Part of a small language model's weights.
Size: 8 layers, width 576, 9 heads of 64 (3 for keys and values), MLP 1152 SwiGLU, vocabulary 8192, 33.6M parameters.
Architecture: RMSNorm before each block, learned positions, no biases in attention or MLP.
Training: 907M tokens, 3085 steps.
Each number is 128 + 24 x the weight over its row's rms, rounded and kept within 0 to 255. Layers, rows and columns count from 0. Numbers have three digits each. The size before them is the row's rms in percent of the matrix's.

# k: layer 5 attention key, 192x576, rms 0.0584, rows 156-191, columns 320-351
# q: layer 5 attention query, 576x576, rms 0.0748, rows 413-447,477-511,541-575, columns 320-351
# v: layer 5 attention value, 192x576, rms 0.131, rows 128-182, columns 320-351
# o: layer 5 attention output (transposed), 576x576, rms 0.11, rows 384-438,448-502,512-565, columns 320-351
k156 094:105127120131116131136133150143095142127183115116100087130129137091090138108107101091142074129116
q413 107:147125130157168112140139112067095121104112130126106157098114181107105170141115114142129141102155
q477 094:108114148180138170102137073131089134096101132144109142130115157148097172130113087133120133135137
q541 102:148075134161132170147122130085086123129110119108136154129098166112125153132123172145121158123152
k157 096:133118153143163122147101124166103114146127151156152142113121149144121135107140099129119148151086
q414 093:130148126110086132085121144176131102114136125133180180156105177133089101148107105154140148153102
q478 088:129125138149124112093102167181141100101137097106095133125128145147125135136122103146086146104141
q542 103:167140134172107084125165161096109120100136121119150129157149108147095127150156097099171172140146
k158 094:101123118135090080133132130140088132163119116116147128101117153137129090102139149133096110123142
q415 097:121157120136154109114122146110155127136127133144098121109149140127122096135121129134113096113116
q479 082:133116109100135129116126168106142143105067132108124149084092106138121165147102101139107136132143
q543 101:136176138142150093121115128090166129157129065075129091093140125104143086168121155120119145147121
k159 087:094109106136129122135139163150101121110104120118164144086157132142159141124092127126127115161118
q416 099:116074126188151111136123126117145107105125141136110126119094089077106138143120083120148081093117
q480 088:081125146187123125156138105141151173117129150128167156126130143131146153134170074084121095147169
q544 104:125123138150174149124091127134147102103102163126120149094148116118163139208148117118167102124116
k160 098:140118112187131180134177115073113126106094128104096122119113128150086151113122165111077134077141
q417 106:122136122139143132111124139147052165152124161151115137131125106116127161157107132177101137150090
q481 092:108152085135143129129172174136106110114161131121099125100148112135117116155144103127107120148125
q545 106:137122119173142181128168120134103146140122115162105105133133135070119122158144127089124151126110
k161 097:145095130150115145148131078114122106118122150102119163103145124101127167156103109117127125142155
q418 095:121126103156148140093125151113135114163138136136092130152147116124092143123143110130122173097166
q482 092:073152141175111123087133170102124135183114129084104110118142140128123109134094121108153105168116
q546 097:114109139155131144130139140110119145151132120082172115127177142097144138135107117083128143090102
k162 097:103120144094142144128098140133089122152163114139089136143124102110124110097144159142138165110127
q419 097:122114088122141101115123119168095092131093124103121119118112156107131086128113138159126136140148
q483 092:181123110126132112129093118147123134140148079126146112150099090113126116133118199094094170141114
q547 104:171106143123126113144119114172102101110089170159128125127127098091089100159103119124101138167125
k163 086:146124113156145129124072127146134149139079108117148171136107139134155130142129088148182120122117
q420 101:123098119122159166104107131105116133142123138137121130086134124111132177124149134109112106139105
q484 083:121132129131129131131150148117141131124113084179136160156123145101139156129132113095095125182128
q548 102:123110099114133119116118123158116124137154074167092167123122150120113132115130131151135144167113
k164 096:088140135176117148144150125137124134111106137139128123113077118168149094102175095108126091144122
q421 105:117147118123107126102145145116094099113119103155155126111133143125081095119078143117105116114127
q485 086:131135113135120165084103140156159125132150129128118108122139126115098084130119175125152109108138
q549 110:121148130148084146135104127169109157110139114134126157109130143138100097127101167114144081135121
k165 091:127121114109113109140136117136120102113151143143133135166126172152130154142108170125161166120107
q422 090:120130119157115151117124193125116098156168118133144086125137126113129139144127129159084134149129
q486 082:183120134116125139151092143182079120141140136143134118144111167112133136111163097134113143125131
q550 100:121112120144132119145103125145126137117130132132140149134148159159099133129144088157110143134150
k166 089:155108123102153138082106135135108152145119147174097135113142100113170115142127104127125164136120
q423 105:126152123149125111085096139115101137135116123169171137140104099116098124110109114101056160076094
q487 087:158107136151106123160170135145134133113151182122144117142122098122087149089092116072091115110144
q551 099:120133131132143125153102147115098122135102147139098159140127128145115109111097133087115146125106
k167 092:126146104111124125139148173112159140157095130139106085144144153104126101107121136102138125187148
q424 099:112097106126160125108132148155129162134138117127067171132132101155088120137153107081113099107104
q488 089:106116164117099081135157133122115167144125107115118161186124144148106121136099127125144170084165
q552 104:127112124157136117113158105145140172171141113118098109144185115132111115142148118130128173098156
k168 100:143108067100120124096137161131110119127126112142085105103091117104087113113117161149156111095126
q425 098:122183126114098081114148101131111093144120146155077137171134144164121127112128170078152121149104
q489 082:131113099115122060130113131119129131152127165140153044105114133135108135128131137120135130119136
q553 111:130118140132113084138129107131127113110126138111134117138136168159143129086146139140144127136139
k169 100:178129136144110135150109137129131113150119141125091107155091166150093141105122121132174126124114
q426 099:131134137102129131126056112110143074119119127133156140162136145114140114123134154146106115113155
q490 084:125131134154155153087167115138136141104134141125139102118161117158155138080155095102119104162143
q554 102:100099199108164107125119101136133103126117139122117090143142073098145104139142126141135117125160
k170 095:118109124143166097138144128117108137134111107083145161112161179150133168144150163094157161181128
q427 097:134141148097135120127105145160118135109119137118132118104157135100152139111124171106138174101154
q491 086:111138150130169116131079089096132122124099168168108182160130113150149152168143130112142145159108
q555 101:170130162145155121149124143134092160104078145120153142163159140152142141157140092129141175100080
k171 091:164134117090171129123151089142144131127083145091120093119189134125137097111161113123109095133127
q428 091:140152127160141132113135168118158142137120119109135129105066121132087175109140097148070111117145
q492 086:158146167150116098129144086158113106115141120130089117132144143164160114122111130100115158156131
q556 105:135132152142140087125183111110116120120162096160088122144129127146124150130143089136089105116152
k172 094:090106114123162140136117095144130112119141146084111081145086135142070107133116131131080153118177
q429 102:127116118141155078121109132141111173069144149092129100134150149123141130077165159154124145080137
q493 090:161132140128129129102092144133119146127113127130137108128120129106197115096117130108097117090134
q557 101:123157137128128129110145116117113114084141149133167102118128140111157127081129154149135133109147
k173 098:156099059109143145117112162119141148142131125112094119126126144148067097112136157129086125066142
q430 097:158178138138126174121091099137161122109153114141151126134178122112107160137163134122103146150117
q494 090:125117142132115162137187093131121094130140153100142177110110141102166119151152159090149196125124
q558 102:139153146135121107149149103157145114084168114123159113071102109136117111134149134137116143189099
k174 095:130130095085184170109138121113091119136104128112149137118129131123113144124167112165125133113101
q431 099:144099152115144150101111155154150115097144137122124150092155105132138078150142099114127101160137
q495 090:149087164132105103099149127162140108101147130153170113131196150097135090081160134173109106097159
q559 101:130135144110168158098100126121157137102128130112190092116126135148135116181141172112149147134077
k175 095:112116162128084131160129169148153173124080125179067125136119144156119099092134109137075153095156
q432 093:119124149099153093155137107153133149132114197109148120105114116105112133128087154147099124116140
q496 087:128117130142139124093103147169136103113150112106093084153116114121131129108118129126146149109130
q560 099:129114131118142122114138107161137135136122156135127128129137156142151140142088169118134166095109
k176 095:110109141133165093107105119128128115139147125122135118118125127112117096143112107090143142139120
q433 095:152099108103173136150075125144128127105156135149195117070127123172140131146094155137101085119132
q497 088:162106177100143097156087108127192139142191111132159149158133107136156100121119114147111121087125
q561 097:146156101124120084114092141134107154109149188150137140128109123118135104116155150157096147121113
k177 096:120127135082162095143112127092113087139162164123129089096115144159150119146146119094079112144106
q434 099:111118107097117156113141136121103135131117109093116161115089118125117146159138148122129172084151
q498 086:155147098117157127137148084144133115157131096077121184095125132177150097097127141091175150134088
q562 106:138163146081100139154118153153155098144100096141124143112149147114130137130117137119146120119108
k178 092:103126071147150150091125149100138121139097143135118115105145170126119188122138140105133130123120
q435 097:133128128119123155102119138091127079114162107142140086131167153117142148136152124158146131166128
q499 086:118139157178105166105160122151123070156130116068119124135136113122112126152126205125121092117138
q563 102:124119158131123132119115101132136111146091088112108151131133155137129131119124141131142127169139
k179 093:116135139119110131131123119115165116108145167079131157130129098142155158148101174119133141110142
q436 095:149097119125130102155163092166091128101103095184154122115072116139113207132125151113099111122158
q500 083:129162129154132110138151151170083080125082136154157158120100116090115185120153107123127131163141
q564 104:137148127164106121131156121135072166120126158170128129187092083130115186108147134111125168149153
k180 095:150142124152082073180095123121160105124106069171107124176126147120092172130118093107131129133141
q437 093:102089109129127122098096133136152159127129106113083164128125131116109104119122089100093156145143
q501 085:150133088081105126123080158118116166095084107172138185098128096141125131145133119113107150171131
q565 102:071126167157121117135080136146157141099120071117118118127169135144134138111105147115146169132112
k181 097:133166104156091123124143143085125130122102152139168143114162136149103104125091179132109138097118
q438 095:132112138112113086106122096113130137133164167141074101137126114142097157093127054133116120113148
q502 098:149122114165116143127094104137168126147133180104124121083134135121171115094139172144142134150160
q566 103:102118131154131105126120136121147126151136148132092140081146133128139156081110126097108112133155
k182 098:143074113134098158145098183128147096155158125139152150147119173115150104146127136142145111125115
q439 095:146105146179137161137141132107130143124093134120110114156140109128139191115138122166158166189104
q503 088:147129139175147124099142110127077109116167131102104113166115129143175138144112100206135127146116
q567 104:115113169169123140105138105103122093129085132160124114154122115105148127104152147129112086111134
k183 100:120115120156145146110132105184100110116121114106163150112146120110133145113127110144152159129121
q440 101:120079157152097130132140129131149140139144141142150156115108086114105108101134175093122128131116
q504 091:122134114112072138137130168160134107054123122115155133109112072125084150154088112093126140130128
q568 102:150116150137140119149149145136142138157160173135139149101157101144180079138093119085147109105117
k184 094:115117123136098159160129151124135160108115150133081105164111145135155121141112118131152084144114
q441 088:175130104103099094133150190101136100119124136154148133131114135116083152145191111122159122180148
q505 091:162152148136139132105125108133117120121095113075163126114122168131095152138164176114136146088135
q569 107:114146099104122118133122149172137148116117115126129148090141114129146123155145108149102158135125
k185 100:156100166135139094112156100108138136162068155139134131103128131129176116158116143182113118163163
q442 100:117127107136107119088099097084161095147118088155146125132158139120110112131160149146119122111136
q506 090:148139170117081119141109087168144139149135140129115117114105182126142094129125111123084149089133
q570 106:085116124133113135124089092127135108127117128130118097077135140135097125124166185155107124109165
k186 093:134114110129129096118147139123130075135120153153142127097079203113093137103098098122099117127128
q443 104:094126123144157107137096125115152110123124144150147136122095130152120160100116118137169203123160
q507 092:162182145077103157139113169122139141126163103110152128153160120131136129138143199092167137121130
q571 097:125111099131137123161122141119142105124133133146142076160165167148155143144146093104129114127139
k187 096:113164123137100173086117157120136128140165121113098104099119139125121109111100151083105109131112
q444 094:130123123136131120106149132150108146135120089166132142150137104130076115171123088095162109095139
q508 090:126131156159131160129172119137130116135086117146145117128105104117089140139118119129146155090093
q572 097:155121122113158127129129114124150102145060099168123131133148111109087127120132137189122108081135
k188 096:143144138133122134111142157141134088122110139132132116140084118118145122122107109161114102148138
q445 093:130115117095139113138143141129139122150089133131184117096152129126123072147131131108104150141082
q509 087:118120137108086102173112123152124111144124132094148142114144087136187080106157118163079169138125
q573 098:167128140147146113111136106137137142132136127157109099158125154143138089125121093116112144088078
k189 092:143133105113138134117159125153105167082151122113117156148096091110122120111142139089151163166101
q446 095:146128122137151176146168154140129150116097142160113128134106149137149109091119168135193140116106
q510 080:130156156179167149125096130114112172105106160115136142134143140155125124097152148110145130121109
q574 106:155137130112134124138129141094146153127130064114092144145124152188102162133175130101206136114155
k190 094:155145147144098153120128132116111146127143133111145177149132109129151125115135091111135106103094
q447 103:122155116120122142150154154139134122110126120112184112132150104174130152158129089145096074108141
q511 084:134128079108117133150171146169110122128138168085105109163135084145126138154126127103126092139147
q575 096:100149110101124121133184148160144099166090115107180123123095124148170116149096140144116126090162
k191 096:118109177108081122141102135147152129120134113096133137158142101122150130120093142156094142111092
v128 088:122097099128148083127138144141185111153162129190122146141154099162118118136139130156103115113162
o384 102:134111116158163101120128110091163155150176155137111173134146112115135101121118160126101135159090
o448 093:082155126139164113113163137153117131089093139120112153138173118120140118139134118140116166107104
o512 089:118141079145153126096108165134099111128165162143121149128132101154109150081121149147108111111182
v129 089:151098126143113177129112122133115127152115132106130145089184141121150127140176119137104149131081
o385 097:151128104155098152118130121118176140121154127142100101148135151146136119105129157137124115138116
o449 100:091127106118094089134178120142115115116101134135140105096121125131097154121124143115161145153102
o513 095:126140169130134156119166125133118145143126124168110120130131131104123140105143104132085178095139
v130 089:122111156088114092124141117115125127143193081128101121120110124111145142152134139168138145134109
o386 102:105187144092098111148080115134135124111103082099137075113129100112116121127105115111123095099141
o450 101:123139087140150105162154095129072121084127165161104131150128119108129150171147132150144185174110
o514 090:117139132127097132144167130169112105145091159107146102139103081181098101178113152140132118172145
v131 093:129137131149099170133125125170125129108111161105089125107123131123153170124138089159124141134132
o387 107:133144106123141117095132152108160116137099172133134125135114140128143174091114138126081129154082
o451 094:126117093121107110113125136143060152139126147123088096163132130121102120124095091135109144132144
o515 092:098138154140103125088140151103091131137141162128139114106096136172139164099134162122118181115106
v132 090:141105093108142148128154144140114119119123105129134078144135094134137175126128157158134132155118
o388 101:174141117150127132124068088163094117132073132099125128141109151100131166157155140095154138096104
o452 104:099140151140148095168104085104101093130128103148158128100133138134146120123131134113059151157153
o516 092:142114107143124187106132135148133126161170155156124109145167075139125134138152170130147134119131
v133 091:127154121121170148142113165142112144119126146137151124133124117160105149141128166096126176122102
o389 094:139119142095113129160156145112136125086135135128147128154140138111135122103130076078131111140080
o453 103:156168108111077156152171129137154123107148133132192160107136115116125126168133132122165159131157
o517 087:128127142179091139136120132140160136101109139121121140083113109136146127138107172100116131145109
v134 091:135156119136114126130069096117145133152148155134143143137125108078090092128122142147165179154121
o390 094:083125120165114168129120112171109134120073141176139140135133123108125122143144148148111100118141
o454 101:131100156100157135140146129152111141123134114158144130136187128134188116103170128146094128115101
o518 093:101126140154137124116125107136100126133083120165096157132121143150126129100144110106123146139096
v135 094:087124137130142093135104133147134129140118124116134128122109119109122115137133116146135122085119
o391 105:134156118128126125123144168134110107135155146115094120097152133150155115120122149098111125092140
o455 095:118160102132147147090120155191150122105134183133106115160119084166115114112114157116113150143093
o519 095:086118180146128137126107124120143097117155131116134123125133142146119110150126131127113113128104
v136 096:132134123142125116133121109074165134147119080142123092147130120151156142123116100176133161088148
o392 101:133113139104140111110113115113111109191148138134178164142126141098172133123155141104139126148121
o456 095:162152118145124136099132151128097134134154119144172153134141121095162122139134143089181137125140
o520 094:178145135132142110156095132137116138101127115115173123154176140143135134145165160136144171099154
v137 090:124122120167112099140101132119141137110082109117121145152119118079136122130113155161151150157134
o393 091:093179131130128118140172115161087129107111134131142111137164097120125131153081146077179134128152
o457 094:078128122157139152147114087131115124129112109119101090145148181131135121123146148113106131106156
o521 099:107133117178138118120100139147161107153143146132142107166110116135108164131097132120178126114192
v138 090:128130091132138152123154158151154127112122160087138142115123122123142097131110111113147132161101
o394 098:110126084102114166108112134141166139149112121136109116120125135130117149155142140156143104134153
o458 101:147173136147106101126145147163139163102093158161127097128158113110130084137122169101125116128127
o522 091:155126122104139161127133134139147102118115097124104151143157131099131128093117127141122131124142
v139 087:087129110113129100124092121142175121153102095104150163117152066147126105138132134168107140151108
o395 099:143130126132103167175149152156135120120136114090076125144120154136123124115134135098138174175114
o459 094:134111073136116128158110135126122110131143134119155156155157099131121173112098176125200172129128
o523 091:169117105151175094129086122121107130149139098135137120109115098123152142087158127106105167158165
v140 095:100123123159115114171130098116128107109096155144178098113105086121143125114121143134154148147135
o396 100:121131109148136150122129152142108132141101182149130135134108120123134127108089127129127149135126
o460 097:150120123150125143137129114108118136143126129129184127148125133173115091135136090148107134112195
o524 102:130129143107130158136124135122131136132115162166100123128112079102130133145106132090177131142101
v141 095:142125106109100148139126114140141152141107146112114137167089120101112134145089127136141126098138
o397 104:164135153107145188168119112112092151086139081114078128130151149151119109160118113106136140190098
o461 097:088143123116106157143160137129153124158158174151158092159125130104070132150153095171116140139173
o525 086:122160097154123071145107124145128139128152060145131153114117151140153085128142142131136140142139
v142 089:118121124152155098128160134130138137108105081097146095094138131106121119153143123154089153119117
o398 102:137131139085156123150083134121138126145152128118183079132148096132094078120147103119122145118122
o462 093:151129171116130137163161114129158126052102124126110101154088155133127127134143087145130165113116
o526 091:158141117138130140131109122108143129125149138092128093156174104165166133123116141146127153127138
v143 089:146135126112160065147135127106121098141159134122139125098164126158142128162180157123101125109145
o399 095:120136113170099137112156154171144108153135161106147130096147143132098108125124101084108109144148
o463 108:115112105135123169128150112136130128140151155127111152106144150124126138148124060124115112130133
o527 089:135110107130110127160103136145155122137153125133135150124121126159103136101104156130167127153145
v144 083:151093103113123114133095133085097072137104138110116131125146123135111127121078092133138097139154
o400 099:093136177109112148142142093103119114121128127132144149136127149102126122156131112138147147165135
o464 097:124123122111139107133162154133133127146158089134099105140098120064115153132104127147148093118129
o528 091:136138162123111161124118145168141121119135115097150110127136128102133136175130088151119142135141
v145 086:148156094127167126127109152108133151121129116147123098079144135132173154103144124156116110162064
o401 096:142141117121119123129168148116157091132147151103155129176135127146119151106126139085115090121106
o465 096:174137156165139121119117102137156124158152136110123145154181108114091109111148154149126145125097
o529 094:167099057131123130113140113104126140115195103134131117149149176120127146132160097114062114115114
v146 086:119129133094101100121149118102175104181121162119136115157143134128156130172141127104165080134115
o402 100:141097136127150110142132135138155157124127116125124143118122123136120131133106186094069106097125
o466 094:092113097155128138126108104128087131123127122145100132117127160150173170094122128114096120120105
o530 092:168112101112079146125112151111105154114148110149130132153175110145100105131138158089090095111122
v147 094:194108136133090104094155119126133150099118113083087141108120133094122121149173110135144140124139
o403 107:155160142101177116075123128139106133155143114090123151104159157124160128133122112087128090099151
o467 094:092105103173194103126166113141153095108148124191126158116144094148130150136106106165115162109121
o531 084:165127114147144125123151108132143143093184131127131163120123178147149107129117125104079123075142
v148 087:117094101146117124119122142124121139145105131124143125134129119136208124123133142073114152095139
o404 098:093156134119116150175118164138121165145133132125141084125169112109111171142139111148138119114168
o468 108:165101145102144110122109099143137125148225138133164137137122084134097154126108154114169153178112
o532 084:107148081105135103174111159153147131136173135139173124137099146105127111102111143117123130118164
v149 090:135135154119108116112091140109160152104132142086125103138136168122162105154154146130171138105117
o405 099:162178179106157117146049109168126134122109125136153125133145089106122090147137135094125095131171
o469 101:111108120120133121101134119090137111129106184152147123136119176162138118149135096160108131127107
o533 092:139165139129168112126078130093168107132129154126157111144124170110123128150095156090108111098117
v150 092:130112149110106151109098119129141066160128091147134163125133143113120136128108118136101137130100
o406 100:171125100127132133158126124117145119139117118112150152123131114173099114147107081088125136152078
o470 097:144161111103110114167109132128158150118136138080116140145130137122123100112136114083136104133161
o534 092:117120153123146175156097111090108132117143133078085117112148152116152107122142105123164136144097
v151 091:130121137112083150129107121068104129066114127131151109152131131139164112121112137133176151107120
o407 100:163142111095126107131090107134092120083114100096101126112122125108136138146156123159150114142115
o471 098:151155067121101140138148141119132128151112126102149141107142108141169118140150088108106127140138
o535 088:124146116119144154120155117121106122113149122078152124132132133147106138108113123186158150119132
v152 090:110178081108123150108090144177110137149152158115115108145119168142192117126169137114129120176135
o408 103:167148131116108152144129152122138122144083121121102129142115111116088149144102096117111121140123
o472 097:121147138120141126133120099116107174148153089113124086148109084140129183158120114133157138153093
o536 090:115133117122127187143123119137113113112086103105182112114144142107126122137097117120143134115141
v153 090:111098128145129145155109119115152127160088151128111140131156090132090158119100129153117109082109
o409 104:153156155074156143090160131130130137137135145137106117131115159109122163127161091167127143158129
o473 098:152141106134126134115163162096150136146123108140107143134144149093113105129123077135102113098126
o537 089:119163104121141092129178100138156142125099142113082124101117099111150120128095132157143099094111
v154 090:127087083155131110137150120132133148175099145111140145109149137104159133181117140146089105109126
o410 091:102142131144123119156128110170136155094158119122103132120123134169134138113099101124141161131107
o474 100:158138129105096083126099154146140109130129104159127138123150147133151108149094114171166123132123
o538 094:128138108098127113133119159200151130129144141120156195089152162162110147127128097097104097151104
v155 091:151165117106093110147098116175126082123112125152116104126080129084130137180124096171106083114137
o411 103:099139151119135110116181125109103132135111149118141109153167117155139096134147155144149151098094
o475 096:128106108097128124137120146127138117131113130141155112115100057122155162146115118137145091118092
o539 094:134137140137157132116111139120100121154143168144145096159164149153122136158094072141131132096098
v156 085:108157145146128127151146114149124084138103142127118121101114122117184181116125147097129122132142
o412 101:118140125119135174104148111116178109137123165141110117123161128099111139124142129154135124151136
o476 094:170144081138106134118118131136116142143131111121126153128138145081150167128117149119121093091118
o540 089:154127110088101155165100105144121113091103100081147120138088113083110128113131145125094115104124
v157 089:111122138077141121159153136116113109150126119123157088145144130127144100112156089105153155142088
o413 100:122141106105132130087062134164093109129141112128156082151130123118113150142125141161142096123138
o477 098:097168122143141121110123103168133157128118139199116126138132109115137162085135111098129146117110
o541 088:104137209110121105125131116159127138131114140133158116152133144140147142087139129155149110101151
v158 092:140141109100128169129108141143140153158130119156087164169138181107153159134120161129119117132115
o414 107:124112187142128110111107197154109108154121202127123141162115129175088137127149136134137100163158
o478 099:129168119111104136130138160114142095081140160151140129122146137102148145133108119096161134128121
o542 095:137108144125176127107112156127142133138133163106114137122131117069143120137125115127093086133105
v159 089:148121112122134113140155130110177117113114140127144142153127135100106097121122088076125126132101
o415 094:108082137125129112097168133106095119131145106108075155142116098101127152152158147112160178152156
o479 106:109117162155122145127152126070127109126117131121125169146188174116139111119125108130167103086125
o543 091:145112138123130135100147122131103095165107130147146105160117122149162117156132113105165150102120
v160 089:157140190111144157127147167157114095132124129087117160130176112138119100118149135135177111149113
o416 098:145137116164118130106097132127125125156108132122110131119134152144130092118148154113142120120131
o480 100:108110152113166158130117105145121138131114152101104168129080105121096087125144111112126183121161
o544 092:082112144148094117136131135133126167155138117088142117143086109127173154140112127143105111160129
v161 092:113132170111090145124157124107167164157157116172137074131151130124101142139139204151140117155167
o417 100:149091114132131084131163121124143094109130071147144128103111139133110110117112134136152165111144
o481 099:132122143140154138093142104135114103130139135122155143106124137130141170129109138142144154155123
o545 091:129120140182139074116137128144118150113186141139118058168170127135135131097134136115122128103149
v162 090:091115136091109097104167139103075116126154144141128114157137138094122129132136141129103163137147
o418 100:116129121148130099121128134116117108108189090143126143100147086138148134146162144124134118136115
o482 108:125151126160111131139146128127118160169129117156132137094133099128169180147106056156140137146114
o546 090:125125128150131100123138127166111185117088143121141126132105117139162157127187159113144140167119
v163 091:108142122166160143116154125121146097139118108166136143116124122163135127140209130113135138150117
o419 106:123156065099118147103105130142123133114115167110121086129178174098133105097126157129124132118141
o483 097:153115138102130129156085103127172137117130129162127134160156114109136133115141146092144170116133
o547 090:161134146081106132152135156161107138112136123130175116127096117148120144143153122152134159115173
v164 091:131134141134143150152129140134153098147108111141112105089134110160101133134082145129104180126086
o420 093:133131133120144161112151131088128126121183142107124163103154105107131152134128135130125107147127
o484 100:141108133147116119118118133098095138132152154106159113185134107138131100130124126140150103108136
o548 089:108117107154108119077122175088114129066150123137135153106108161131151124076103156140141125142124
v165 091:119088112148112136084132132166122155143121131100112145079127149099128109154101118141121144185127
o421 101:100120113128120065116136112148131136118139100088090117091144167116111103116110140122122129168184
o485 109:125153130183135148154175103108150129132144136133140104109101116169127143132166089138106164114111
o549 087:104134120162127122110123146172133134079139159150095112111119127105129132138104139122146141166092
v166 091:104127104161180096128145128081143121114103182110111118168119117134161114134079096137183091086126
o422 105:133148130180123130130174124099170149139154133111104096131107113103151138145133177150161191124139
o486 089:117105099120176115099162107082133087107122127126143095079107134093138127145134157135141128134119
o550 093:131128139147139153132161147146133110149111146130203090114165154141120174161102181178118124138154
v167 088:126135095135159136101111093119167118107125122132122132132103127120097131141156175124113111162111
o423 099:115139149109142146158113149135113123101127127125089133109149157162151124152168119157113117119213
o487 099:137129120105146116134121160132110133089063115151119138124137144133113118114123145126143122086149
o551 093:103132141123162164110134149170137158104127107073160094082109122103132116146183148136156091096139
v168 089:170111135113162119123174168168127159129104129110127078117121125120082126122184093149140128183157
o424 099:103089158133095113148079171151137121144144108150114092153170136124131137109133141163126129124151
o488 095:161135101187127188139152182093124112144112106105145145111191142132120124117108139116118127119133
o552 094:118134130135153149139138165131164147171132126109101130149156127132146125089110194153116126119124
v169 089:116124154177122207101122098090113135120115177157110133157144138059176132140154156124116176142145
o425 093:081146139157136103123143103105128155105129132144113106154177114140161102096163129120132155154150
o489 101:152155140088096103164091172153103138129123174144152143133148120142135138149148146105126145119084
o553 089:122120103128134116123109126113127144111122147121128153136163121137129113148160130090111122106160
v170 088:124121178091130117094106123153148142136159145119081151117110145135135100126123113118113164136141
o426 102:139133150099154138143140128073137127127070148119116155168108126131079166123140142138153110121113
o490 094:123135111077134129125114080109128149122128159137126122098145076132137129141136143158119140120132
o554 091:134114123137126129117070107071166166154121154093119130104160123121110149152121169134114117142138
v171 092:137111115131169154110129139139117105147139031128126132118110123114170121118180110134127132055083
o427 099:183114115114122127119101135114125130200147146133122141128104091147097129126155142127108167110101
o491 105:094113138122170167127127131084151084146146158135126128129137115127105133088125120111136141120103
o555 091:172135099105138129137117132126117136156115115112114084126138130087133114117159111159131155100142
v172 091:123162114170129143125096092108158116143082123079141100101136121118194169139123133158130117163121
o428 102:143139104132098116125147183148124092157137126136132104100119160137119124143131109167149122130153
o492 097:114145119138093090133110118168086132127108140148144103130169126118130136170124153130115133117138
o556 096:160113120173133191127144106118120156125122094115119100166118092129110156138183111081142147143123
v173 091:151119152120130128158127171128097124171144102108152151150132112151091093100151134117125149156099
o429 105:154136157137112140151152124118146136135148123129113108160100116126143083127112145109106116120096
o493 100:171135133172105104182090089127135132110149146147163129145131109119142099117130132110163122162114
o557 093:090132128164127129104133146126112132130162148099159096139128172093158111127112161130111138153106
v174 090:112144153202099063069140146163116129122171138093119136152147097121145155132119129147107152074136
o430 100:113108120102136091153099105127156109119144118138100160128142157214113128127077133142119135130138
o494 092:128131074121125127143144090164104114109111150150144148134124102099101164160132117147152150101107
o558 084:128139124102161124121122156138127122127113134124135098092118156113103131150092105132120141134156
v175 093:121123132133080107119144129100098095113137167097147183093150096153137184126148139153143091146127
o431 099:089122112129109095120129106111178100106141103129116131107153072150132168127118147132174128157118
o495 105:189128112088132125135151144098149119140155112125106127108131128093123122119173156124111124109124
o559 092:077149114150110131103106115096125109058123101117150122166162122126093177095093136165144120160159
v176 089:114177152111109148179112095123104134132117130171137118144083085138095113131165120125134151133174
o432 097:131088168150138097137129140142133089160128140173144122158154091124143156138123150097156170133123
o496 094:113173139121117112118157138098120133081121121118131150133084138122113139173114144137146142089148
o560 092:096165160091081145131109148152129141130142132120192097123125103098148154167132121138140152104170
v177 089:135135093150120167108086160133119100120124154138124153100105110140119119138105149158149132121103
o433 103:110111130132157149151148117122140098093131126112098135101139138143144110132132136136115083142130
o497 092:130132142158158098146090115159104143141132130140123125134132154155126143111139115171127137116107
o561 091:165126155141118121115087137125150146132108130094112154093123151114168161135152152126132122107104
v178 087:120137112112126121171137136119141129114136145110126117107098101115097156142138129141123145148189
o434 094:140131155099144120123106105140104192125118075096129094145115131133165114102142138080153141124084
o498 105:130125095101110138127121157183118156152114101056156118127137068114141151142116150169120090114126
o562 095:113165106112106100146143168134096139129133117136114114139151137071107135103128206123169101133121
v179 085:113134096129113129154106079139097163157138169120106130097126117176129127169128136183157139116121
o435 100:147160084152130065096118156177127125089131149145152104131136088147140103162104143136108119112100
o499 094:127133141130150130076127107154097152160111146135103124121119148117114135112121096177132194126111
o563 092:180138105151135129152142101109102102098074107161130155119149128127083120159100153128126124115087
v180 093:117109164120137124133120153133117127129120120153130137123126118121095164105133117129139107132167
o436 106:097145144132155123112180075094163104119098108171157159130125153104138145129157119141117139097139
o500 099:109116126118119103166063111179140143135160133113095100129085141195129110109092176154124101134131
o564 086:092129132171133125094148108155086144121089121124110138167138111162124175120098081114132147161130
v181 090:062183102137157137108168099181154132140113168106111173125145131158177123174169100101161144191146
o437 098:145090101143087139115165171144157141125131141168129154144083157118113172102114122091114113139146
o501 103:152161104131127126104130142093093149181129142124174107138138128128122152136160067118141148098140
o565 092:110136116089142130102157110175129160092156133142105150141137170123098122155102153097121125117146
v182 086:146142154127114134145111108166169157101093108101167096102140161128154180133154119169125155156155
o438 091:144118129191090141118160116125163158139103127127125142129095133110081113128137126097162109116100
o502 113:120104144138131092174092157129135126120098134157108096074140111138135129127077150137118080089149